config.toml
n_layer = 8
d_model = 640
n_head = 5
n_kv_head = 1
head_dim = 128
d_mlp = 1728
vocab_size = 50257
activation = "swiglu"
norm = "rmsnorm"
norm_place = "pre"
norm_eps = 1e-06
positions = "rope"
rope_base = 10000.0
rope_fraction = 1.0
qk_norm = false
attn_scale = 0.0884
bias = "qkv"
tie_embeddings = false
parallel_block = false
init = "normal"
init_std_qkv = 0.0179
init_std_o = 0.0
init_std_up = 0.0179
init_std_down = 0.0
optimizer = "muon_variant"
lr = 0.0103
lr_mult_o = 4.0
lr_mult_down = 1.5
beta1 = 0.95
lr_head = 0.00712
grad_clip = 2.0
warmup_steps = 200
schedule = "wsd"
decay_fraction = 0.682
decay_shape = "linear"
final_lr_fraction = 0.0
batch_tokens = [65536, 131072, 196608]
seq_len = 1024
doc_mask = true
z_loss = 0.0001
train_tokens = 930700000
steps = 7390
dataset = "wikipedia_en"
Each number is 500 + 25 x the weight over its row's rms, rounded and kept within 0 to 999. Layers, rows and columns count from 0. Numbers have three digits each. The size before them is the row's rms in percent of the matrix's.

# up: layer 5 MLP up, 1728x640, rms 0.14, rows 865-984, columns 352-383
# down: layer 5 MLP down (transposed), 1728x640, rms 0.125, rows 865-984, columns 352-383
# gate: layer 5 MLP gate, 1728x640, rms 0.13, rows 866-985, columns 352-383
up865 105:509484517529527515526503462440478516462504546499541524518508477492503504488504489499541487466529
down865 106:508479490473503505490503549466473493483488472499505514497508517461498464479476472512516471472504
gate866 092:547524473535513507510523518504503500486483472478468476532516514472481518460473462546511487547527
up866 088:521506548539512490506564478541495538499497469500506483518490492476492489504489500499513452503516
down866 094:512438453501484525493491505516472522462535531511529518493455512492514488500534509486540480514503
gate867 101:512455498452507452508489516540487512547504474489437526482485500559445558501434454517521526512545
up867 099:531531473527485530469526481529499460515493488506545457508498522470527500479535508505473495496518
down867 099:520525541541461562487515498490492467531476526470500535548495475487474482528495494504483532520498
gate868 100:465495499496477483487494513461497477545508514502501493528496487449506509505518481551489452525471
up868 105:455512488499491504479468499519479523500514521464508485474508515547532503485497515477464516532519
down868 103:500501504449522483523524493487463476458470505456481487519526548519545508483503483478506482442499
gate869 107:511483513519476533476491489558492467463535503449507490476577501478474539474485471492495496513496
up869 109:482507485482472503481522474453517494504530524559481481483545483493500486493501505547524491471477
down869 110:538465503490469552479510521464441489524558513524470513503478516507510507514495491514515515496499
gate870 108:480519437505518530530477522502532487523492478520532522509535529508502472491485482487524479518495
up870 110:498518465487510474480512479460555476541518498487504459491498499481450501527510453496493497465444
down870 109:484467456485530529529516514543524496525500528502513527505516519504497492481523506504537478521516
gate871 106:475531498518512498526515524484541504529449445556486475501469530485499516502521531508495483493493
up871 109:529496491507496463499489521516517513523486507491524565461463452456494492543474487469452517464482
down871 108:518483489498470486496487515488478487512500498500513512530523466481489516467531531491462547500526
gate872 104:502506500548513512522442536510475503470442472511476444552497485491483445551502467514513484508509
up872 107:487467517509502491516469468518509539492535486468459504505531478519539501519486485518535510532494
down872 106:515525493549542469494483514481494542480498471507482483529531497504491516511489512518505493519529
gate873 099:494499471520502515497526515463506520464473524485507509573504467498455525503503474479554529489514
up873 099:471482512485514506516483465492508516491529468444467495483445465483489523522512482476441476502511
down873 097:502512509463506485467515454488510536496478492519481485492448515485472465484512521476442516495454
gate874 099:499516553525513482464466503498462489483516566469477530536519465511459501490507532518506487527507
up874 098:499537511511490509516490487471520483480492551531461553519502532479511505486481516534519446492520
down874 101:505463475517481493485486515490504467473488528507467493478533457502500489525493501537462474527497
gate875 105:516509467517553521484501459456500479472485489496475507476514496505508502470477503544511483479501
up875 109:468530514569447501520477486538524450523516512517506496494512532505458510505524519480506481520505
down875 104:496507512512505518487458483526463518481513516503497509509542484489528521503529525506503516505498
gate876 097:512458503494492521523504525500495527499482532467481483546524482522482473492502518480536485495475
up876 093:533477495466485524482518502505547538459472456515530498503516502542488501543505493490477513535495
down876 096:501520487484551500476530489522500439434513487484508498478510513524505543510507494509454481533515
gate877 102:505472518482494470501481501522511502492488468503473491499531482492482455486490479537503497517507
up877 099:540533556524513526445495525465511502524527532524476485518492514510529497521590520511499512525490
down877 100:534465531479498478452535530481488522480511496484494508461540455528492496496478524472502494504480
gate878 105:471528480473489547488501498486522492470489473513492455497472471487487465493477515551506526560508
up878 105:509469503497489501470515571508504522524498542489468540528511507508509535506501444488520545510529
down878 104:528497493515472476492525505510480512442507502471493490471478493496501483531518502509518483503504
gate879 098:496482462517538495498511451506549500511528469475523509503512495491472523485491476543512500461465
up879 099:507479495509457477497507488481537485505536483480509504530488511483474523521489447509496471457535
down879 093:465517460486537531523512484491546502500479469453508482497497428509464462460489527502527473501467
gate880 102:515506492534500516541505487455513489549482500512461536487485480528548497501514507462465457502504
up880 104:480518510480513538496509471476536502448485493480482530496490504515493513553470460454470484500489
down880 107:483505481460523462452517531499506484517528504540529490494473517473482544509498463485473494516502
gate881 098:511494468478488529453513528492532490513539500476508471469537506499490536490480514489491462507511
up881 095:493512523516475444475514497536558515505530475487495471482507521524524502506514533488534495459515
down881 094:525544511490453532530521460507441536481479489531488491496502486463535491509504506564534518452473
gate882 094:515494488497481494501473544495486516502521534480489494452492525493543478476487485530491508477454
up882 096:508471488511488520471476535478481523465496491470469501468476493506496511539465471487496496495491
down882 100:471488503518500465465523515515521473493457492508517506500450536522473496546515506526472465506530
gate883 098:495502499450491544536493514513515495544523492530550535507470499509465480468480456470486532461490
up883 096:470502465459523503515484517515527505476490481493521478466476480469493522490492490495486496494524
down883 096:517485452550428498497434496511517518462515507521529497478487474520527542515489511482474542491523
gate884 097:516464514526472487509545461481491509542503509497475483511527478468531479549484502509482444478512
up884 106:542478521507483519501447530487462516519557473533535508456466528478509489501486484491525536555479
down884 100:491474509505468522569518529455486530432496526486502533484517458493475432482517480522503501483493
gate885 092:547478516502486519461490490488503489510471539512488529467472513515522460518524467502486497497445
up885 097:492484515549538493535510482528487521519516478529493490527494491502483481541508540476520469525433
down885 097:485529527457457475569488537473492532515464521527483506525513520523471491525498540473463492502530
gate886 101:532477518495492482474484503465497496540458540562488544515493526496544503457492500568500512509486
up886 097:499507567505472457481487503483511544435471533473484514505516513478503476487551521492486477513494
down886 100:509488508505527515525523509504495466473515536532517468451536473544512480497491464505510518483468
gate887 103:528501488480486488511557504513514530521480504463556506460517502479514508481548514464505493466516
up887 100:538508520529459450513518500516521535509522553510487479493484474498539456476514538503518533521496
down887 100:518476486496464507486484481474480486483490505468514490513518496467490487521482487484521458465453
gate888 101:484476507469510504497528487478515542544500498519530528498547534500526466505534523552514492486495
up888 098:509453481490495502529481479526460481489544490520505482523506501470525481487479488484469534477527
down888 097:531546485469506467425510519490514491523499460498528480490516487524509525482520503526492489494490
gate889 086:456480500520492515514491489473444464521506495491525503558535475464534519496480462501461538520509
up889 089:461493543507477524499498468539507506481543495475518490526490496458501499478500536466488509504550
down889 090:491543487458507493489522495440498485490495501501496472526447470513518475506483477506532492443514
gate890 096:470522516518558523509503475466488424455514504495497533540473504480461446527487470495497509506478
up890 094:493479476498513503506496495511534507493536446456508524515495528473492490495528493519500546468457
down890 098:559519476500462540460525558524508504475536495487554472517540486481516498500475524532493452521536
gate891 108:513521460516486535521487462459482512469523524528469514505490488511520524452502455487477519536489
up891 108:537511508472521496494501482520513494464499505480487498484516502458506506511515493529502522520486
down891 108:541518506495492486455468562502490503524481449502520507473464480491492472485500528545467564490479
gate892 094:487513513469531454536509479489485502474506496560493508495492522501535512490525504448508506538489
up892 095:502537509526515488485518503503501569520463483518523511484487448490495508527514526501512498473528
down892 102:524472535455493523512470506466484521523483491530483513475471477507476511540505509497545504456537
gate893 101:506474498513469496541500498518491487528491524501519491473524516484493519509480471474499533528456
up893 103:510567514484484495505466521453478519504477479501508509488531477537439517478477498496529501472527
down893 105:497485508475496502497504472493529467510491472528482489537509513499502498464481548499470495462496
gate894 100:469468497501501481487471472478504459484540454550505519492469513498465492477491496519451483492509
up894 094:527518537494519502511517510538498530473483472471494502502545498527544483533541485521488556438498
down894 099:484508472486521501474453528486505515498477517483508443490519499502524507503482492517541545512475
gate895 089:480540532469534530516537532523485552516499475514506490501508512511514533524461546520493495467499
up895 091:523530538473507494495508515526522502500523492510521459509463531498535496500496567444533489478522
down895 092:484522512503465484489514494515550521477513470525466505463443524516511504488499492490515518512520
gate896 099:496489472480479447496516468502488480449415472504529487527495498504521497512484511525472513512494
up896 103:507509434481550480473510496488487483497456473430539492497509495520562488513460523510505483512516
down896 105:537495510516514491495429502466521486506486501497502453514504530533528514519473452536502534490489
gate897 106:537493522533540495535537523505516505516506493503502518490532521508500504507491494475431468496513
up897 103:512531500513519473496507527500528505537518493496491531484501497466506483506533502521533506506489
down897 102:454513498526473501492469541511490538500532492470502503471541522511457503499497495508491506489470
gate898 102:495465526463500480466528552530490541505517526506444517495489496543518504514464476500494506509492
up898 101:490503499545507534545511502504520489495504494473538458477498506521544499518496500453459517528540
down898 101:502505486497554499446477481571503500464535496521508499500469510480523521505541511530473497514494
gate899 107:522473494513546518513481530475495501505485463501533523525525496484465475466476549472531492468475
up899 107:515507502493514498483514551477566515482475479506557514497486519438472453469446511487520532471509
down899 099:520517512459474498535479502545477504461519502461469511527479495483491492461533460516472477493481
gate900 106:482507504551493533516511531452498520505478468519457470537513495488537511503522509503476480492487
up900 111:514503514507550477496469500479532490496501459517519530502546494527508561506502488518492495525498
down900 107:538554488508501488512502445508508484564532467523510480471518501448522501490494513487530492477508
gate901 100:532485534495501515528507462503500515464546550457524522497520492511483530459528526559482483553488
up901 102:508495505508519465518469503498551455492524564499503459511512458517510535479535513506508535461528
down901 103:492466526441514538516507458509479515523510492461509478463493467473477528488464470514528486516541
gate902 106:464500505514460489445482537525488486486481488476490528565466500528508522487508537497501484509515
up902 109:519455499515486514519528490500562539528487524521497511482474487515496507485492432522525475480523
down902 108:504455557535511498538482525482493514489566491488528491495471496538500480520534500473525495471437
gate903 123:467485467523506524482468511504492470482495526480504480504516511488526523524537516540459475448527
up903 105:473481511490517493524482480482525503528521520475486502482475546516509531492532558477532495503519
down903 114:523527504541498475461495498520503511490441452573487517475461515508478515530488460485494532549483
gate904 099:513507461517499494508478493502534503537520479520459524492491491475484506507539481506514503514485
up904 101:503532540525478508505522488575457469425537472468497498488538476467495505513478502479501494533498
down904 105:497523591469505510526544512515461459409497518498527530562497481479509493491472536492492521523516
gate905 094:481475497517487484516533498506543496479524500452512493461545536487496491525517510518481506528530
up905 097:494553511484532510483460514500487501507495494484489479508471477506495453495547443473519501536486
down905 097:459504508479491540519511520522483526465489498486533541520491496500486462494504524502486475528501
gate906 101:516548529499481517467466492520484492453519491487487501459471504483523463502490547469474487484477
up906 099:465489501498515531485482548527484474508473481502504514520447543527454498464491523530521503492528
down906 099:541493508522454477480485475488494472532529492515457526544500450475512484490502528489536472470538
gate907 095:453466516519490510516486534493503549521528463463506497454500510500498517471474480494490495511465
up907 089:476501497504484534519441529507523494476494508487510507466484485492488463538531503490491493520501
down907 099:538495474536482464457535499437462503487456523491505530523494513532483517518469498493452487493483
gate908 098:480539523492525460469441488484455471492497486531489487491520492523496539522487570475456511509501
up908 100:518516500504528509497517482476505470481493488485466451485505488477498424470526470534531511531512
down908 103:510533429526489478474505503495515545490482517489453497518496497517555499458514459518530492489493
gate909 097:521545527497485501470536464489521538501485480493470504499525533491503445520522516505530478484469
up909 100:536477532505493492510542454502488463507470471490492481520502548493475489490514463526515543473487
down909 099:494522491560505516486537538512480452563492510487495511526484490499504534487519473493499481495532
gate910 095:496463536558486501477491504493481507507491503491486500532529544508527484460523500537544498485515
up910 096:497538498497518475525526507522492477517488472553508508492529496538498496526488452515539494486543
down910 099:508506525525512465529487510446483507499501506462511517520486505489460500474544501474498507517513
gate911 099:502504479522497475496478524503510490469506493495511481530524515531538515451498522520510538470489
up911 099:546559512504495490443456498513485489467510536526458530490520532501518496468527479521513555483481
down911 102:509508530462465528483486460505504464585448499475528519541490480469476497508471553446519474511516
gate912 104:503524495476510501459505501529539485474497502521521469472509458502476503472470536487481482497487
up912 102:474451493478494496484524497505512489508517500472492498422529503551508473454499511526528509496536
down912 101:493470521542503510483482488495529475473554499526466496484486453512524468497483490501507474511529
gate913 101:473528504474527534524460508508501473536509478506489569513517472507485465483501508524527506518545
up913 101:488509456522551534490505501513515481481500511498526479464455527549505468507515509467548530504468
down913 098:550497497490486450480485483465497464552503498482515484503484496510495483492472523460513501535499
gate914 099:472510503507507504462521476499507499498517475498483475464450482503519510537483481504529558496458
up914 101:533527481519528498475485516468495552472477514461508530516461500502461490529489507496486510507489
down914 099:481513463478513494528493478549512468479523469540512512492551476455544477524512483501542497503496
gate915 103:562497478500449507511489497508506513477479530456465491473514503514459487483502492466512504465484
up915 099:515486497494502498461510536488466534551517478516541523516528508474526477482461532464474499509495
down915 109:520525440534524491482487539491474536536496568468495498528511461468514538501550552539512498478503
gate916 105:498515493505477494473517533513486538427527515476477523503475475508489486512519550514501515550476
up916 106:489491511487514516512495516483494552527485500502538485476467543516523496483536509503519461452534
down916 101:481480530524521503523482499449479543513534459500502503505542498537526508504488529495517495497492
gate917 109:425475508493479522476481499533536528506551490513457491514535509474530531528507511508487480512463
up917 106:474533534452502510502508442506521529526494477534498493510501528495528505441501536480488519507516
down917 105:513529533495497472507534480554492507470454480448487521472566532475455509505482500515541490482491
gate918 098:488511513530539485476543536472501445485493528456500499494496505488560492499500489503492492484467
up918 097:532508461499503475474538494499537485473495484486486506485471530490530492519462538507545487530497
down918 100:525525538521516500526485547469512527477503480501505487498478454458499558496471513520516515502506
gate919 098:501524498488483506521506488458447532521470498477514462515494450471479508500501482497470474478537
up919 095:549484537521496505523469496536521504485549502523485499500526463466516482499526498456487492490471
down919 095:481527510499480473488549488516527520529506505496546492543514510491498527521503468510497497541491
gate920 087:472523510516525490482519502519534504540504497507478490514499522478544514511452511485573483478535
up920 089:511489521487499518457483479464496519489464519520499531470568491515546525495540537561505470518487
down920 089:489487523480469483470532522507473501519494478513489515515460520471526496490482518487487502450521
gate921 089:510490464500482505536518540491519467498520470503534493456506522516516498468509482481541485525502
up921 091:502455529451486550479502543508472520527494466464499479485502511491490472508467466524499525489526
down921 090:481480443520541489487508481490455527434474479496521478553470500513506508503533458472514477559490
gate922 105:492494470492491525492479487489529518515520482514489527495509501517496520510494469529509482465463
up922 113:505493541510509490519501506502470470511484503509508481464544506459506507508521487508484474524512
down922 110:485521497510521465495525512518458489482488465522529516523578517482474494500515473517529509490460
gate923 096:510477460470431469464459484516519463512500490505496480470534477472506486528491543539524471525501
up923 094:500490505508464511509487474507470508528500471509501527532480556492495489550518448503481522498487
down923 102:487530498522520512489491479489476496569511484513477519465504535490540518544545486514504523507515
gate924 089:528509440474463533480501494478503496476502534524483494509519497471474508525498445454555556534508
up924 091:496517499472497431518534500485517483485497481525515509464441483526528504519504513503527510498466
down924 098:515458549504518482531468512486442500522527495518500486492495477516518497485466510517492531484521
gate925 099:471458433480458459487488462496536491499464476478503526512496463489513508521550458471534507474525
up925 100:503502522491497505515472509488508507537538494490489516463425519526505509491537528559511527496496
down925 098:547517531531498472534446512481476440489503480467563468497525498510462509501515503498478492564488
gate926 099:488502482508478471501509467536459495507496500507485483513500462465474495451513502481495533482498
up926 097:470508485497417442522488500477502527475514521474506496462490473477500499492501470498516464476484
down926 097:534506500548507494481482496527544532475508480504521477477463539454515512488502515504514488514487
gate927 096:469519496505513497485500496472509496457516506489508547478528478521459488483518492515490496523463
up927 098:438528518528498511460519530507502555454517494498513511479504470458499480531519493493478525537460
down927 097:499480524492492505481533512511517496517514442520470484492558470483536517553519473506501537569487
gate928 101:512493526484519495484504485546507503508454513486506460500508516488495479506486531508448540473510
up928 097:506506469502481486481508520528511542505463494483500475481503505480481471504489529485452506472495
down928 094:512522509472492508491455516448483494619500512500491493459495517502486507516584496527481490511485
gate929 102:513500505515484539513448521528476528472521487483492495467482462516478530526545516502498519541472
up929 099:517500529496502482521503500539528497512488495529542463522450518470490526549464534477463469506514
down929 099:514518486489508458490518484480533515462545536487506505498470532488482528552500506463463550464532
gate930 093:484504535518503515445480527461482534513466518491493492507454451453509466483485534514528501502460
up930 098:525473519523522521515522512512507557512472487515525505459523488487523485515503463508520513491566
down930 097:457500507534513471480473495476525520509478541524465464543487485513481457472497490529511477478482
gate931 097:501489503480448483540481504510515493482458526502501493506492508509501536486527517492519492509459
up931 101:494496511441450466501557512502467518482528504529508472472487541473496478499520510506473487502488
down931 097:509492477528440474493497486485488492531537485492492519470537529503511461487486507520472551522527
gate932 104:530507508512515501477512476494519536484499484501460532493496516491465477473489527479514515435512
up932 102:486492484492485502493458449477510502467491473520483521503497531464489496471524493512460518393462
down932 104:538487511499493488496504495501473486536468478532501504461514469506530515489489484519523535481513
gate933 090:516537461478477472497480473506509518481496523518468523517538550481490499469508505509525516479531
up933 092:533459521531530489476501503517482497468477482532532462530462484457461506524516506524539484505512
down933 094:493472489506514498569464498514509489581481447479498499465455481453536507496471485484524488505503
gate934 097:452488499469481504503474444490488472500486511473475492508475489540497514511476476482442495450492
up934 098:482499478538493502485552531484490519507522493470594514491497467529532473475507504467452475513471
down934 097:523482510460486441491495501470426490437515523500524518483465510489504511502535524492498474495520
gate935 096:480476492516487512489473511518483496515510453497551455529504518480459500509511578501483476459503
up935 090:539506542515516513496527480525460531514470439471534498473497512521513531504525484494498484520503
down935 095:503522481488526472542475501479514479537544503506511503504497477490521520504512495484498538523519
gate936 093:525471472516485508486536512490509536533513513460506483563503466534498519512471524500546499431499
up936 104:507500509463472507537510494472474506452489489513510508473530526499487483497517517493487458537479
down936 099:497516477486458488491498497516528520545495514550511514458491463520495519543514514519455509534493
gate937 082:513498456518518519501481484508495537493499509502479482447465504516497540518490509507490543521488
up937 084:448513508512522457508519501507453504515470524517558512467469531504496536504488503509451489448522
down937 079:531508470489484499466511485502548499459526501528502475494470457484504501513492489515560554572525
gate938 100:483500482491551495481496511515476535461481459504529520479517514516476507538479511498491467469540
up938 098:496523499503505493532528498478477469485492535512488487492499492501482500462543498474504527477510
down938 101:559518509493515510504503486504462512510558486496473522522515459507490510481520459569475508536516
gate939 098:500499513417516478492509509482476476477535531574559505498459469494478518492543479501544512466468
up939 094:488500481469493480477498481485533535574551478553487446510507502493516501508463455533524539475544
down939 093:446528526489562511482495541461510527509487500478555517503510489490477511511515513526490476538527
gate940 093:507495484509495480509522501499497517511525481495481491502473480467463503492548441519543498529497
up940 095:533476553508505465500447508460467496471487490487498509473539482509530483521530529509484513511507
down940 095:507491527514527506469468491462464541475490517457495518511528474506540535488500488472453473500542
gate941 096:522481536446502492466474480534477529472527518549479514460484501524449512483538492530504550490490
up941 095:509536449494492508517516496472515480548551519497498479530511499536509517459482478501483547512508
down941 095:454517526483546519499514583465483516493506500488534525519504465502517466491512500513437505499492
gate942 099:486516518504485447490547504475550509587487509487545497484517510491525480500510494501523448488492
up942 105:536459473528541523532481484512500472442491542466457480501499508500513487473468516507491473498448
down942 100:497554496505547509472505478513506489473561459540507545486471470473493473478501554515492507508491
gate943 093:524481497499501525487473492516516489511500503468506505490500546458532488481536521458485494543516
up943 091:467523548474540528504501504501536490547538484508494488470514502500514506519492483520490524515499
down943 094:476552497513465487472508459509442467503476487515505518521511465545504495503500495499500487503504
gate944 104:465517510505525527509507484502486529483501481445505504526452505514510527553511488492478485510478
up944 099:523494536456496451462498487480507473503507505507466522518513534498498495495504542498475511519450
down944 102:514493521512500496454499465522519455530527543526524489513524455483488500494521522521488498510514
gate945 099:485490535516501526473495487477500507491450492522480492504565485500547493483445513471554472439501
up945 096:463453498475541506506531478525493495499505465515514514507479483509475504523478511478457531518530
down945 100:564474513486486537508505523529494462523497488510479509469463531508565475498465501504508527510520
gate946 100:518477497507466492477512516458550470544516522528540512503488438552486441514460492492479485488506
up946 099:514546483548517497504514478507505504502494500485452474509504516470504466505492524508509490524431
down946 097:469498493484549538538459517501498470419500512512531516472462510495512437455494476473491524508481
gate947 103:560500542464489503503473511446497492460483563534465541518482454448504503530470486508510502545465
up947 101:515456500528547509493525460492497502513499464466516494517509497483554498481525555537456485486524
down947 102:502514504493479511518528533537481530513469505527540489474504454493480494497484516478486505486518
gate948 094:504460509511480460452493523436502489460490471532517461510502509462524524496469496437475496533479
up948 101:512495514486509501489521513538457479503528507507496486559494486551480528522456489492491514464510
down948 101:480477444527499533545536540557550491502508499461493519477499529516490512506523448495519534499489
gate949 092:484495492457545470451502495506569506485504485450498519485494506521507476481480556500508507499547
up949 095:484494515529480479478567521516490474523462518503527494519528488493500491481521540529481520494487
down949 096:479524460553485487484530508473520501512486500517477469485477494499505500496502478564520490507515
gate950 090:547496542509478485543506506489472537459452486523498487519530515488479525523485508545482532495499
up950 087:505459495507487519515464540495457499489480535520513528501462507510461509495492560488462536502434
down950 086:565520542492508484483501471450526530532584563505501461493467483507539451540501504447572502458493
gate951 085:451440468501449470412532494517494488500460455544499517513496474526521518470493453478519505484501
up951 084:475482515487532477480494486551493537511512466467498522514510497465467484558482486487504504496457
down951 084:487487449486501467507507484510518475453501478502510479453521509500483435480519511505479528518516
gate952 094:484451514476465518499510492491470493483457496523492474507489489521546473507501515507502550481493
up952 098:508488505512477497503509546499494509533489475541516502472522487492481488523482521508471481467439
down952 099:492518525526484460482470481489552481528483516470507531514517501475527536507481478465512512496457
gate953 101:490490479516469485510478493442478438474485511497462477536492502483487545486527462509474520515480
up953 106:527461488484519535499512527533466455507490506510519519485487519492509492449511491459533483468483
down953 105:501551498513487505519591514467543514532538466513514500512501539498531519486495531544520495492510
gate954 095:480524489502487509536522497445511518525514487555475523489524487488529482500524508488504449474446
up954 093:539508484511458458478476513551494517479518495457499457476481435528459488498481490494513487539515
down954 095:489506485501479525543492491441483510545499519497509506506524488510471483532516515515470497488552
gate955 100:492492502476483535516492496452502479522505504502502453527514499487502486500492517497490549534506
up955 101:498514497535521497491476486457454529529497482560506519529518495521532525479495484519507497501462
down955 098:481480492487470523480493526461504512496462501532550514475466468469468470458486487519455547473500
gate956 104:451541563432480521527508532497480491472478512516494484499519466495528514503460496542545528490496
up956 103:503556478496517495485513511497504486495533498479475515473486521540457548497523485499534533475538
down956 101:504467480486482521535467509509499505501497435520474518508500501530484496504493484522495518545519
gate957 099:502492476517479527509544485490518535453521514485516464494538477501496489468514520541517481504528
up957 093:502493516515520506492474504535521508486525514507488498505494503499497477487533483515510463488510
down957 099:498500559505526492480491467483522490425498496501530470494476502522460525519496512518487470498518
gate958 081:540520529506562527448457466511521489556514487499520510491490484478479525535501502492490524513541
up958 071:502458461529533547522499506518523505503483457495450488505484485512538449527494487542493510489472
down958 087:528504527521483482464510484485471512554518514499509524503485502477499518497483528485500514508521
gate959 100:511501498439484476502470521487475474465499517480521530491460496471462500533502546488511470473545
up959 099:499544512452462502520497470504509466494536483497517495536517540453504472529506542463515515529508
down959 100:512520503525514492506449507533508484441524501521498524546483430466503482505532535490463466504513
gate960 098:527478484466544489474505529452513553485459486524504507493488496513474495492541491493523472510486
up960 099:460497533505504492460521516512547507499515478436466479471460511496498543496514491524516510505510
down960 097:515504501481537493478475488489479519570501501502500543467500555515499476547521536508493491521492
gate961 101:533484483486526467495482500520549539457468468501477483477508492442512527447477549556466498506500
up961 106:486557502504527474485512475463475508495509481542529492470509480496472502482490546505525525479517
down961 104:475520516486527488537532478463483510514498456496516547491520461507494469519493563529500534460510
gate962 103:476515544445565536529532490527508490464493512509473459523503469522488513481505512510478473514488
up962 101:504500493495463506509534550489511498491472528469488485524527469476471494490525484504497516520486
down962 106:527474520536484538525543525570472499539474492502501477514501485481547525520473528555491489498515
gate963 099:499555523485528481500521468519520513504507508483484522518488491526522488486492519535477538518524
up963 098:513516503530489494522467475525527547495469515524517485525521507490451495530441545463541535452454
down963 100:504525485501516465490507498556490514498514485500510490485485490502525472485489499514490531521550
gate964 101:452467497511513459505493532526436544485491524500481501490524488481481541479496489481489515455497
up964 099:501531524525495489543493487489496474540514495531476485490501530481506540505491502483542497504466
down964 100:473522487503569465515481518504498513482454470500482477498459511504496476485523486521470523486459
gate965 104:531478425469524513505459462474475534479501519491500490450514532496460468511506512515492483500492
up965 108:507507504498508484500510470476523498495526481542511490518486485474485511478531469447451473522511
down965 105:486542526528495495498557466468518480464498515553496518504542489534497489478474475467507500522525
gate966 101:498498477486536497527471475536468491516474500494507500512479511560514524516512504469493500502535
up966 105:527476517514510501513468491520491531513508468464488509519508466464557487531526509520518502466454
down966 106:524519482526481496492484494547473518495480515485535451470521527491501486523479481511513555514456
gate967 098:535474497512437487488505560545539544461503480535478451520527502508520517490457516486495549460469
up967 100:488487487511525494511538521529497527441507493538484511490500542493515536440537493476517510506506
down967 102:499452512509508494520530482523463465516500523485516510603440463486494509469501485478505484555481
gate968 089:487485555476502502512553534503471477529515508494514519518526469526523520495481524530441542497513
up968 090:475535497486471493504464522483502481547532523501495489535490503511505506535500463530506505495497
down968 085:465456528476463494516493509504508517499478498516507505486497494502494463492515477519523472480506
gate969 088:510489461500512536482503477456445493497474480518487507516533523528486480499485508490475486474501
up969 090:474549506505496505490491528493535515449491457512471469491482465527474522488485495450482473513466
down969 092:503485527515509482497492542453498494462467500533510509490540516490543504466507508473495526473528
gate970 092:497474528489477492500502472481497531445488528489504531487535521488501475508482552493530520503504
up970 096:470474528510495529505517484493555523474498541499486528463496518499489516522447484541515537495508
down970 094:511461516468490488475465494499504495493472522543498469486488483506443495526465446469519543547533
gate971 109:509460470485522482517520508493510485461494482504514510478530477460508465506527468512470478479532
up971 113:509482473521507495483517513552521493462518507496513520481504500515533499516536520506452500525495
down971 109:516456469554476493506508505535509464460513496486543485451485462472510502512485520489476539524501
gate972 102:485531478492476528494486443513453481507481508546501483459513486546493484509487514517472509554498
up972 107:515465481530542507523497502520510507488451522515550521493525535450490491502503466532496445485497
down972 106:484488528535517477505520465477492500553479491478539486508504509518470510484506473462486513494524
gate973 101:490472522497524544518525524500517471490496505488478499466513551538500514465477497481476514521532
up973 110:492479526410507484497517460513532489492516533507457495486485489519489455553516513501454543483482
down973 108:489500522478477525509482516514515488580521543488547475500501487565532492482514507503504522480566
gate974 104:485503536536539506491480504480480517461463522530513515448544458494473465496515548475578533513483
up974 101:493484449481493503501492469525516473472526522489515487533458490526534506461489500515453489516497
down974 102:523509490464511509497520514474518500504504499495505516528501452500485488506511465497483525506503
gate975 103:466526515458494460503536490506517515513488517503526465503521512514481526476504545543501434525503
up975 105:510472474502523477478497501479549520488513477524488519537489493507514521474489515482502560509521
down975 102:503492522511520527528489506503488538494495480523532538486517515525490496544456528534534561533520
gate976 100:530472498484466508516495476529497519489528526490511496481475524512479483462488509487488491486490
up976 103:489511565523519486556463528518541516481513487512553527491506528507494496497515515544496486486491
down976 102:506463494510501469492491496510478516489505484510484517493520496511468485470520496530497509485479
gate977 103:531484494526456490466516514477528517525495489495518529504477497479525496470519493490472515496505
up977 103:486533526527491497514456491513442491461516487508509524518498485517478532512500514461544513491497
down977 100:482504494455507536568527512451479495430497482454529506489486491477498477431523525498510509505456
gate978 095:466472539518481463550489547506500520476511513503526507463503485475531489498481503502450475505522
up978 100:520487464533534514497482515505470521480519483487489505557515488475533463537540520500450531469507
down978 101:475493487502478531517498523475496510466500505523480498490516481483492464465495527496501480498500
gate979 099:523501447495510507505523521499497510502495501528487474493476473478505504480522499487520505471502
up979 097:510475484541494499478501442461470526545499522481499497474475485512434508519518513501559502499495
down979 099:536491550486531488481477469495488502541513515542490517468511490525490485478479496518521486506513
gate980 096:490491517490466516485501520487490516511514501542464459509515510490507473539494467493502517486476
up980 097:479461476544496486542529497513488503517491470427486512527494460527529470478506503502469482511476
down980 098:484513508538526511504503443471491487538493464531506527497495513473525477487455480501502506462517
gate981 107:479481530493510479469476471487459521478527505511488474485501529547481495470533503518544518495485
up981 105:522490513483497517489516534477512472513495511471516499452497498507495514532510490492494516558479
down981 106:522497546489494476491447525500532525404492553506509473493479506506503500495493555467545470483521
gate982 100:534475523510497491474490497527485498499473495496488506488504478445484522464487539556500486478482
up982 099:496512472489497513521493488512484528493493481491466513517451475481570503518524497521499437550508
down982 099:455507468479520505485512489501505481491487468511556499542502475466493524480540476537491507492442
gate983 103:526516473461476489478517506486492513504530487531482513466499509492513490496521511536520506508446
up983 100:511509464480529488500502487482475535471513506542514519511485489526509476515520489509555470512458
down983 097:498512511476495478496496510464490520475563457486507478511498491515523532491497529544493500509523
gate984 102:506518494454512508507410492490539525519515500529472510530484503516546540478514446505464488467519
up984 097:508478493464476523486483509516491529496516481511475469469461499527509483531482496512521448477494
down984 103:500530566467548524533519494511518529554504439515498458497505493485491488490501525521535489491453
gate985 097:516491504475487546446508470491485497515474498511509519489525464509498554477499513476498519490509